Weights of a small GPT-style language model, trained from scratch on English Wikipedia.
Architecture: RMSNorm before each block, biases.
Training: a variant of SOAP for these matrices, 125M tokens, 3800 steps.
Each number is 128 + 32 x the weight over its row's rms, rounded and kept within 0 to 255. Layers, rows and columns count from 0. Numbers have three digits each. The size before them is the row's rms in percent of the matrix's.

# layer 5 MLP down, 64x256, rms 0.192, rows 0-63, columns 128-191
108:181130167156162160105163133131090132196129121180112163090108122129147147180137104060155152084155122115073105187063153122182164145127191095188153179144191136097124137206095158098194120131073173
104:140161121143193135079063168068158181104176136156105116181077153131139131120050128091131122139093156113129120126108047195133127119138124120147174152103137133074183193115097126108118109150087171
093:204133189159130113091129111094122089187125117119172170157137130147146164142150146155137137162082103149189166016126054154129153150177107165107159076147132125121124208123156100098112143131156101
108:145207073169126116175134137123143116175136097148148160119117163130092150175128059139115121096081100124139164152125197180167146170131099100121098083112143070127072112134114159159150152115086141
106:100097121110121156130160096104131156161103116088177133153148162114142063138130144163054154181114162109144123058128131105119087121109071087130149116075057159138080192103127117133130184115171065
099:131133181138164127110098100161142114136163125096130116103117187130156139099110202129143121084129147132150090155113177127097149131154185114115094078092129100205170127118032129139130104131118079
108:092117114109137137155107126141135150120086136121124094165244098127069110117154119109118135123146126138093165157112056079137053112136102135144138148164078115106115121131166141133170199166151172
116:099116175122095129124161130167123096144108074112139074117193165153097172117097135116131101169094138139136106140092163108102116127140147074108098163139068138114068126117199117103122111077073088
101:149129095140215160093140139159111195127109107118156124078108118125137145118141166105197138163188105082107147084151115135188135163191164138152118133136197111121196072103094178183154163080149213
098:101180180100138133122152086124226204101171141161041119104146189126136118097148106095086136167148115152085108141095104065140151129127095168175132076123168075159134175162078158125129102077099133
094:099159126110111129157099062092178117033131118103061057105124112074167155153139110112140122100142122091077133222138083150082123104125118142085149089130114080149117146121147116132160115096135127
108:130127108175137147150151201125097191153189141193122117122113066106147137191121131092095117140106122135145105149083145099162154169078061155175120105075153141135157085167128144123192125162099123
095:111135164172141169091140198119105127161156132142118150118129157082133137120107155150157147128112148091143167104148111162163131118166121140160148144172130135129239161100140115164057162078135150
103:129130132109155165105221178102130152096112108149092103137138166114162127132124131046158152099162110129119123100081116219134063157144092181155136157125101055134122196135157134126113127043097108
113:151115160147116197173152139110171110141145093133113159125131112079146180172145129133125107138135139083114154133089117158081104114167146135141114169095080125104198083157139180159184073122078186
098:045148135086114139139158117135181121055174135139109090197136177060122101102084129164087111141143170106109125152133157122159098104137129131114124117085084163111130153103163107157147145133128108
100:130176134107103154125139174117130122166162120126047096144141092154148157114095090136097112080104155157105123116121131056114098121144096104180167127123129138062103092135089120178206083171119146
099:137104149146085087141185145127041086132115160136124144083226094096144161096089173149140123172123090126140095107152068120134143107145156156097122117139073160128162149140140049139064137171147095
105:150093155087109091125158116143132110179127149110135084138176123138109088096144172181136079076109121102146147145189129211054106125148105119055097147114056170163085104110170101110111162174124073
098:079128113131181098167144100139074097146174134111115161129199116183137105149171117061130221124150126102154114142195109057134122108120090108131106066098208140113112096187066104146120123127121143
111:126130104128126155107062158142112136092117166090137172169077173133091101117067137103143132209150168105144150101110062077059073083102120132181145083096143129153146150094134152148104135168109130
097:108175118134144149103164109186149134114118118116085147134106137132084144168075144121147091168159147140125122122216106152154158100187088170099162181112126179064195128155116123148173104125101146
100:157196136136113137123118138182144132138122178129096143107075088083140105155115094107091137160102175134103112090175184204154183126180129115128138075151146146119167054121092176144057106113095118
105:095109113164190132179120099076128136152193115127134104192129125187075120157149128075133146163154123136138110156154094119177143134089122110138089101164175155068108105146088087120160172180113171
097:157120123112106116152088116165133129121096127113153149159132143124152080051084164146087157160101108147169176110140115134134102153115094150097119082076141056155096152138151139117115125193143133
096:108146163193174139057153151126142133154114113120112107127119140138094115099130125106106102132181101047145150070156022119117143100197152085083107175123096119109129114099118088057115163133183213
092:114142144133099179154118150108151128083101164122094176165148122141113094073150121116129180167110119105118122212105101086121129124136084115155126092154199133138203161191145099127167136168149073
092:116132176163186091144125107204059085160149135149159153076164086153134161120104158138141200125143140148135169126114144107106165139136112111132183128157167141098187137140110137107158123229124145
090:159144165109129150146169090111159166145139143100114076169086104137119052153210114102123155090122155062102173101114155168137173119096124190145129077127113179108122130146105121167152129107098169
098:132125166122075194124134134099128142086158142161091127092151022053139150124118145170065134103064128147135131179167111208113173093075125148101132165119119174155223051104080113191141136163154130
098:115154118131162172112153104124136137165123092122165179105109144113144096184150148106158197122168127132185132139182110127192159132191145102157149166111112078138147147118127136129169125029125155
093:108072096159095120089100181086109107073109184111084115214127125100107145107036123133110137130109113171087134093073100123108094132115157104120157184123082158154107081099170134102126153155146121
082:141110119135132121162111205134171107121092079113177108103144161183132158129107160149097145132173120191115149061094157170117162107103141144099121177094036125105023141145215116123124104104150100
107:119176127143134139102155153096119210084126112185147160116089087111172146139104133127136137163153109103093124092184132071144212082117237139131119131137177146140165119102120100108120128160161199
097:134161096111126129076135163164180158113154117193083146103120126139132114113181045163154104122142127065105129129166016226101119096126133096131157098118186079103200123111105175103125096123121151
093:124121161101151086109179155121131099172096071186118097144178070169127114162111120111120088114103096120116104084124104131157106155128130122113165100112104119160193125111160120129118068068164135
102:129162114142167166123117158099133174150112124058202172142122157136122120108134138130141172146173082105107125151075099127172117148090204146148102134126081058180171166096132185114161127107142155
100:151213143113174114108173119106125112118182118144130151132086128136135112155097120074122206149173098108167121108082158075142160148163113148171161156163192111181177136173148131121097089124113122
110:116108101113130114118110156115148079098127093114119145118143073161125141099092135117136114148124154124125120109146130139105154128106140122164125116124166239093097130167135213126082083075115106
102:164118164115086057142162133156081125165121155176085052079172129114098096103088131106112088158135118165077122097151150205144160155178151111112098077106122069173121132088121171096126166069122118
097:162088119182126071146144112140107082155074088079218133179149116130088075128140168160110197125104096035133159113132120119097128138127123119114108149154071142151088107158179147157127120147148091
094:158150151119154156134096120170159174124098117139140137133146095132183108125176173138163175153088092103148168126136129038135202129160142163145149137085154174108191116184096128135169137169136131
101:113099129157119174124101141080189189094118130116078074177113092141139098104143113125096112142138147159100147085062109115143101106147115176142119137094164165067174228187122137147153144127124169
087:125099103114125146144132149171132164141127124155158122094167151116110131122182137134144109168164139065132124084129114185135198100142060170193134105105123096147121122136156167131145128102123141
088:206096136178097097110158167120131151099113145134035153103109145191160163128119132154107075088100156128121098150126087189052129123123107162090116116092067129113059139092165115169113133146167150
096:158152105117085068118084093135069178142142159125130069095149096112212181130130109138177142118152179189066215105084127193143109123094131194155149109127163136139119139139076082088081145108140102
105:174125099132154077132118107142088077149168109159137176146102116179137101177069119166131151135104137176167122156132165174092173140191128097155093099142153149103126132133108063112138158102091102
097:110160152161189121131255113127109083132110127148094140123207088117150100122160100086087120115129074052127092172099162144137124137097161150139105075108042129109140144188131100123227084101108156
108:097108122103193121084094140213078107113106163137091155139124114141185086075152127134167094152146184097135126077172100176086137185133114115135182087143169084121238100084088143146180143159124178
097:088166131131096092145096118131129165145111098073208189047195064083153148168113136130120026150092100160138087150119136152116160129136129149124099117079125125155155120173119180135171135125140103
078:123118167158147062102130148093109149104123120090169148137137131088153148138128159179104050105141136109214122149119094134135180168112153141053091126121110139105100140100084120138074114119177104
088:130138131119189113111123140178116084143084140112110143121139151086081143060076117114162133130112135106180137129159042082148106121128129167131116113137070134138197162081167185119141131120110114
090:059107046090066121171193140180127098103217069139151164165120131102091174195181126124124092151111126122128082164172138129131156123127124110101098094077157157115083098134096116143181129190085147
092:129154153104134148121083110064154100147152115179089061146069134107139152114166095135107189135166157111107100108139184153135097138068124121179123091111169088132096103156089129121056133100124149
109:117103111119121122155121158129133133038126136121116158136116111099174120077158157154081116125105139158139092136146095152103163104128144165083115122070080152166105097071148150137084175133185048
110:147123129110140122103093115049126114140112118176119194100162094111108139125092148172109113021131123137142136152111110047100131127123152119099173113114049065134127148123142087089100113163121111
094:108137081155153116140179172181095095138129137141164139137124132093106124150129188186103084103185117126102101109131147150078125127140109132129153148155135063179025146131190120126061178165146128
093:148147115164100158093136112056117131164150166086138094120112224142136113103103125093127156107165119105113105107180105117122088134177121148138178118097131198138073087130164136170156078119119194
100:135111124153174085134182148173104115117150131191095167168113130152124195107092109136148145127150116126081136062105080091153117147175130123181170132155147130106103206173125169134110110128131182
127:104133147125155130133210173131110104171085044116147164100144114213132088139125148111171121158133126144149108129110161167092166163187149091185111161140143091104103117155108160112153125111095132
109:117138121119141036140094058119105120144157150144093123111115114163117134157119109126143176127128141196138123159102166033121084111105089125130170121172119132143070167114144112078150158193118056
104:053130121076111149113165083119070131130132053124142120110168136114179120114122132108158129157086132164149120158054153151201118127120185137117143110164083129163124202030112122108129154173126140
104:114127173189116104155141129075076150163168099150148125171118126177118103165135134135156145139137102153132144126152042098138163103190140181159117123170194152152141116152144124149151104115148143
098:134131114130095092101127075122108089193119127141112144150168141122154147149128147114131076088093132136136123078152149182066151149187099082084191099107172178133160084138140156133106048161060080